config = dict(
    n_layer=9,
    d_model=224,
    n_head=4,
    n_kv_head=1,
    head_dim=64,
    d_mlp=896,
    vocab_size=8192,
    activation='gelu',
    norm='layernorm',
    norm_place='pre',
    norm_eps=1e-06,
    positions='rope',
    rope_base=10000.0,
    rope_fraction=0.5,
    qk_norm=False,
    attn_scale=0.125,
    bias='none',
    tie_embeddings=True,
    parallel_block=True,
    init='normal',
    init_std_qkv=0.0312,
    init_std_o=0.0,
    init_std_up=0.0312,
    init_std_down=0.0,
    optimizer='soap_variant',
    lr=0.00274,
    beta1=0.95,
    beta2=0.99,
    weight_decay=0.14,
    lr_head=0.00687,
    grad_clip=1.0,
    warmup_steps=200,
    schedule='wsd',
    decay_fraction=0.631,
    decay_shape='linear',
    final_lr_fraction=0.1,
    batch_tokens=32768,
    seq_len=512,
    doc_mask=True,
    z_loss=0.0001,
    train_tokens=134600000,
    steps=4108,
    dataset='wikipedia_en',
)
Each number is 500 + 25 x the weight over the matrix's rms, rounded and kept within 0 to 999. Layers, rows and columns count from 0. Numbers have three digits each.

# down: layer 4 MLP down (transposed), 896x224, rms 0.0992, rows 87-114, columns 112-223
# up: layer 4 MLP up, 896x224, rms 0.107, rows 88-115, columns 112-223
down87:493518461491481536493523481495478485515524474482533478544472481517514487479492470487476480489502520493525488503504552540525486513485536512491477473508559471512521538503488459480467504519491490504525486471477507523483487534496553480498518520478507529503467515476526530502484479495484526457474500488476500521535493548494528491540511523494
up88:484505510500442507505514488495489495512489472473491488491517494496449487482507496508467517497497501526498512517484466484486520507497508477540453528509471504549473525491523517470521543518487473553519497489492471526506470518552479495466558507498488503527486501499527493486499549506513497495478547516478476502519522494508490523512475518533
down88:545499485521539482511533498504505507487529513538514493512503440464544483503513475551544476478478500481505521537501524475465487488507532500478505519479469514463538481486508477538486508491476510492527524480482471490490484504483544496490488500477548464497510489449449531555467509538500525529464486483523449480450494520477524504507525510510
up89:481490495464491500498511518507489487501529517493528522497529519516467525517520502509474483516490511501486506496517522479485529488514491506518498527488513544481501480503456469490511489482532480467461480497452470514476504498522508517492503476499523522530481489529518517534497495496486484486519529533503481529466491473492505461520509469472
down89:567506457429501486496462515500481471484500468507510500472489489549508480506474514513508505450493486566468534497490477505502490530521488460471465484549489449440490496505496496547499497487497537476486530483505521470507502542528524529495459498454514509469501543510449506519499536507489516546552499514540465529472503477501478476498508487497
up90:455488564506450494486489477521524522475498519520476495518523498445466516494510527510495521486476518533472474508489500490504496508457514551492482485479507512486506490458504505511549484536461491516459504496462464575499527485518493500505506442480504493530478559503499493440521458502540477477524510550512538481522520504524489508523487478545
down90:485477479491558535491472491519497451526515515471497491503532527499521477506538439518460517488479509524487507496516532490467533490509467495486509506522479488544524441487549510507525500493489503487505482472487520505524551494524505493495423549488527500521502460523496493511524498485527474466524504475521532467499490492547541517527520522496
up91:473419542499463522502528535555425497469476489531525486511461497475456547458503534505506438557526501487512483509509455511551466477534524479524502512500528453479504541513506518504511534452495501510535493479539500447485523524548486512509486534433491484517548539523458504473509455484512506477489516483518496498494467521481445502502498507496
down91:496506493517535517494479458480522533500497514525461525505520525526476535521452529530464483535528493496468497478508479514533539495550520471518496513531531488501519495520535482484537480534505536473559523481506538505513522468506470531534486488477503467512443487510474494499530497481530523438484492460509501468537495480478514482476529486494
up92:500505482509510491488459516498464436524487550488497454517473492473461521473511511510516449499517496500514529485510453462543531491467482498551515532529473505458469452512499492499480491465488498472459506486522505504469477546466469507498504522477518519534471550510524465551566533519501503502512457468514520519498505492493469505518524512533
down92:478473500490473496496486484529529505490511472507485530551470488543529531520505532495477548521485511454501506488510496480514447495524492486506512501529513498510509525514475504528505521479525494509519509493503491508490493497520536536495465497528499483499545534520506477499475470542493528493518523513519513475479495527482496496479441477484
up93:486508514499497484488456551510464487531491465477485518488499513510485512479509539499509520481522510488508463521496535462509516511550533513514491486496562500542511491537561496519477541504536522479463533497518482533492501462523491486528458523470565519502514525450529483538513521510549503500464523528520520496508532561498496525463456502460
down93:551529532507481485549549499498521485530471543498559499520471465480521510533438460505502490514536493537509519530513511518519498499496521494532534491476455490480444493515505442526483546536456495447509477502519517489482546498544484492481524513574495528500506497568498506511495482522510525494479523491497511463502527500503500503524506502489
up94:504503485508503492447514505469486482526523472517504516504533491499493473513505510495464472469494537490494484493491501494520487528532522521469463546493512511519493502489505499529514532528467476476502499484492524538519486504500496531461505506518505518534490475495465485454492486519494489489533466529513555476523466499495554520498519496513
down94:483495503502503522515481485486520465527527496496480492493506470473511511466480518557494478519482511516484507521490452474507497533488484482525556494531495470504517480471509480458488506461510545480478488457520519443495513484480505507484501492493492466470497488476466485526501482497507535502493486496485477513514527534509477493497471461512
up95:502485485481562485532512488458527476507521464498511466500458518511531555470524547499482514536507500528564485491496491518514485509503491478527526487459502484517506524461524474537521522478494483532530547508507453506475520514529481529505480513523487470474479507515480486489535464533475476517516504470528479471527516510485520452491504516507
down95:550509474502504505507511503477507471465510503519524528492528503500490471494458521476502482466527510479498491522494514495438505527530492490493478555515495481439508463532542479468494471508517517477489492483480485455537489488507454491446521499450504523531555438499476518502490524526535482483518497521512523536480509505506479461532520532526
up96:478506520463506496475460500519502451460470500520516443487479537505480500499530510507506497516504514492523485492472491514480450501495454511474521504481531530500495457491500545539560536494481531488511540472477489498501533468523487524519528453508476472504493502490507528461500571487520510506488483490510504511520524486509490480509469444489
down96:524485520491412537534501513487480470499503504489513540522494504496473473478493490523502456467513471490469531513497530549554503523414527469568476499492527514509499491460548535498536512545552515502522501519483524541509513527536508494507537509469519500541477499528510475504533485523492431525484508475530490482534507522542487546465504474424
up97:469506500505487517501497504481481492454512512544531542494512467458540474476465538499484508474517515471476480529494472473479508537504466500485490470510484479511473497521497532503500478483501496481510492469500466491525520482512543501501541548497525496483483502485500512483533515503518519533501512454522478491491468505473501488452506471526
down97:520459537517482506514459501469492491505505511519515501482529475519480504519482504476493466500478512514536492488541501460488493503521524500508504486509506541502521484530486505476512496491506488513507505497504530480468522510470536513436483442515489521465488531454519498538536514493480503486441497542550507493487478482514510491522498529466
up98:552507525498485448471513473508505481550543535513528475517469463535526531499496513501469514494515523500507518536517509475495465515520507504483485464473526514474528524507476496504507489456487480508439521492506517516487513504462497548533502507481522499525506507466489508493512483482503520492481526486494498479528514516490469518490497461460
down98:513525463525503493499475533492493484511530531524480516524508493524494514506533474491487475471468480481556501505517499537475491500526499523438485459503560489520501509502476492547510480513466497464512485537535513469474480526432523509555490477524490507478535488492500490491524447488509483531460475491505464467513521506496518535478511475515
up99:500465492493526483476477549518494487554500499504525508487511532556482505511524486562504528510475436480529508463481459530479452512434552458482517495479517488526485506501523518528476508480488442493496490506517441483535496475470502515479499520506540480530445512501500522513529512483521519487531503511473482524494517506491477524491495487533
down99:475505532502509487540480507528526530509527486518535512508500509526520498484494471532454440540497501459557512459430499495484496493523487472453449488506484510506488499519526468481482484483484487519484468506471499485483477481470515513498538501522486512464526480486534475465509516467493512535470471529546516494474519516488470476514492545486
up100:497508491512479497518503489502470472498509521500482519517491487470484496450482520428478523512502541501491469495504525482523428495530483485496478473468524492497528508510527500437499484467507510511499473472549517542496502502495495534523476494481527501520480433488458523466501510509497509509495522493477512490527450446532476467500469503493
down100:467492508481485520470516527479472455491504483487475522518467515520472504509509474476507487487494476507488505470469545469484508506517508509482500488510492525481468475496501503481520506497501480502502513535407525475488478487495511495485525520513467483470518527531508478511504522522532489471487508531535521498505516538527527522513470486449
up101:469487454473506460517496489497502516497518534468495501511494479497500449542533478514488465501510499489433429493530530483471468492512500457490514470521516581446488505499460526510489525567482542454526489495508489513512469469517543535574547484531518527532476503474512471551491533498513482454539510498508540513481517487500485490547482473518
down101:488445472486476452542481481506524474428502516502485483509530505479485467500426487485508507485484497464494498475439503498526456522481517446554512435513526464443547452519498542522534525508500528519560433495505487504539516473484493494529477485522495533547523497539521519512504502506479481493503499468459510533500515498501477478548479525488
up102:481497492466527455515489480444496535470496502478497487441526459513472576489468477531490477486477496489482482456492498516529528519540502519509492543500514465452489492524517523514499505460480475481491480524481518488519450519500479487512521518482494485483479499493480521477511500528503469497485483467512503427510454424479518455473519500524
down102:510498515486512500503505470515503479542482529515499517485501507482514476479472482442499521517503520478527529509511527526479479478469526464531524483541485511494513509470529516563478450525478494469500539504498541472426520539514462471459472503480497504494523555482528508531490521467506528491543477470510503507506508547487515487454477480488
up103:504501493524539515481435515524511509484469505545500504471478492473494504503497537518483492498490476521508529480476534527546511485522518498557505443501496526496516462486499496497447497544487518502482501516510525529494473503518477503511486486477456484498479481508497483497521520551520513523494509492492526486465498494508493536518516485519
down103:500514478497506460478515511471480498464496504472480480506519502511537484482502477493495501460498510495457489499506456509482455507489493513457522526484503524503465509479508540475508504459524532501522492496485543500485500474500486481523510484552471512520570517516505500464453454489517490484485497520499469526483571544461510515492467498517
up104:530531496510547516466497499493510495513469480483502481529490501506454477498518489508512487558525474528501479509507517516536495476472546522482507429487494521473512512532520543480533473491503450534535451479484474470484514488505453566488532527516470490498509487495510494525515492477489446475488485477502513503479478510510523464506515483486
down104:469505498518492436507470477486493488489493534476516529490517500505487484482470503509469490455480552448501490466479488505501548486509507495501501563490481501485496503473514483490510501495549526477470520531513505522518500478495507492528480475516563501517506499475485509496496508544473527518505535535523498512491520494463497485514482541552
up105:473487552526493457479510423495464466509525522522528491509505518515500526497491480477492514496529514433537529543475495534503485525547463506449508475456538494483497521516501492512480484479498508529480573521500521475516532496477496490464509484521498484518507487478511516516502477494498469490498481543471498494483471514482505523511482455509
down105:514486515500491478502442520500503515515502512483543490497492487464477474464560499506493523509512466584508512468463471517463501484508511486516531466487495475505519507457563522491512541500485501527514488459529474477500488496468511466513498497499507504538481482483430491490499513495461515512481526482542530499462589496519473485457482542488
up106:536533528536471466465488490528453479488568472451491485495492481418511486531513535476530487486481506504474479469461486486502529510504464534466429524564460452515508531519555503484493497475467504450494513538539459506545464497458456576538521516499501522516531525529532539509481514494501499481473506516508464478473483488482512494501503485515
down106:445496471485494533534457483491512476514501463512513551479499512537492525499447483514516561469485479501531499522482488501484531485564512456492495502505511479536487500534470449504527510487519482497500509504522450509492492516484520479463469468472469528496538528481465458484482501537496495549521525477504544505539537525475494526481533541483
up107:530480526517546483497529494516510492534485465481490487487515462528484508478536517491524528482511511509525494466466458469502501527486510481444537481489521480513472548484481495513506540512485452500535517508530524446482553533539521522499496468511491487501517476545499545507508511542513509498525530524487515489532516488491498523512513493527
down107:511517504504499533503524513484478520515517537537495478486508487507539473513503519508494508500471537491483458521527497496503557458447479482508521485539470548452519465563505507504478521495473483515457517499504475523520506503485488482508515509490492532479474549516446492534523478560464503466514512465536492488523500485497475527491513494470
up108:552530535535504492523482510486480494445481480561501476513487531490515518525518531490473492512497518463499531463480517520541482489504526518454503433489502448494510498526491516499507556556506482520521486508538500518495480465527460496468483469532525514529454503495504556514499468543502514511538495517460531465516477507493499515484526537535
down108:483511469491514512504458483524507543465514499464531521489462523478481476472516475498496520491511487498488482493501469497491488533547478500512487524496469498503474506484434479515497474472483481516506500513446477501481511518519497463534480509475472436501553512515479443474471476517553476501486518491524500512509498523466509522524509496503
up109:466508513507495508475494474476496504506485496497510499499514460462528500482517532511460461479451472505508541523525490544516464478500487482473504475473530517486481480481477503501492521515504490459515517509526493499520533496497492515489486510481497482506536479514548471511528506470505507488519477538551516486506513481529479499498502479463
down109:477465530478486492487510508518506484493534528491499515530498519571519491521473508506538477464466484490483474488506509534492469478512464522486524470450496496514484475536501551459490509501518514539490527501512487461544523451477547485473473505468482497509493478553494484501524462507460531512484446495525538505516545486454508562506501502512
up110:494490504508515470454480472528493504477433485502543567500485509488523484508471526474503491502474503498506509511496534526525437514498477465498538451472521505452504521474437484499486544526514514494508520478481462501512491494476476504502488447579529511504466513510478473516497470474494532455498498492533505492517494522482498483492546464508
down110:505508516553473538459505510452524507563483483561500519468517511515483561564523507527489493514452484489562501542535473520512533505489525505544494458561510533469504505556533511505467496527508476432494505513493490536512512494490467466491525532495531507480490578495480483491491539540493485512551508480494531494529515484484525521520474483440
up111:548523526469506530501538501473526511528517485531522485484483509529450449511488514502440517498498523509544510503472473482504499544563431515487524493539503496448537532524504540437485530564525470504434524519509520504508483510506500492526464515513521516485491472494487487452503473512473526504519447455459516477455494515469500529550488477517
down111:504501484509535459538557477470499550508501510453459488490518505542506534489521545507426474518489464481485493492503532463500508524476467466486515506488559541449466533505496486497500509487506487497508460518488487516492507515501533519531508534523518445520531474480471478504498495496504533497496512512478518515457547507432467574521470510514
up112:512483517491443490484474457529510481542543443493546503548472487467456519518465506499471486511507568454488546487479472496507524562441541501484476476502510499509496472525515536498526521520503522545518520523498525476484453522453468500503508466474476537527470487545493535492505502536452516503492519519510490515549479467527475497525534535503
down112:441487520512502495511534480476530513489445515520500474497475488482481487506483501545487486482487546534503528555510522465530488482530501507518519519473465542524484503513462500535522518535484535483486476449428537477529525559497511518531511485502504491496473502473506436462508484520530486517499496470511491463476477533486515523467505489488
up113:525488503473525542490502524481492488549527524508444516506491518514530550548522521481501482474480537469487493519511511500468534499503475478473479510490484491512513475502512501475504490515550495498466488521524483532450528496494482527502490473492486464491508521553509525510507445479534497451487503491486481534543530500495528510536470514495
down113:470510450438528453517498499481487471547460478496511544483537494464495507490447485520511549444538502529494501482473510506485497520487500529488530512485516499472495527471511477518493542518505458500510483518508517499556496456504445474506500511481503501533508484480513494516528507499490503518547506551488508530461470489457533507541501492459
up114:504497507470474502477496507489494463493497470520531519498482534511476513495468514459496453478512492513500533498471515506495487444485482452501498465504520488509467526516503562491520574493489483505494501429473488481533507481471500488495513478478478496477487509503510501527494482474440525484485514486512500523467521506448495496528470534504
down114:500478530473467506520490470473536460536503491483516492496523445510496491525505489547503529534496471457476475485554516515519462504537521498520501461509531523502552490473514504521468473496459500509531508492491529531502521504492533531477478488513535500471434497490496511466479442512471508515477488526501483502532527503520468479495490493552
up115:514507512447464515477501477527491534450533501449490524483552513489529542523468525464491538460510498440492485467531493502496527504502464503512497480556469485507478570486571512470489482521495522457459533493547505460478506494533515483498496520512485533520530528479491476450476549500537481518501517488514463516515470531460480479513503463512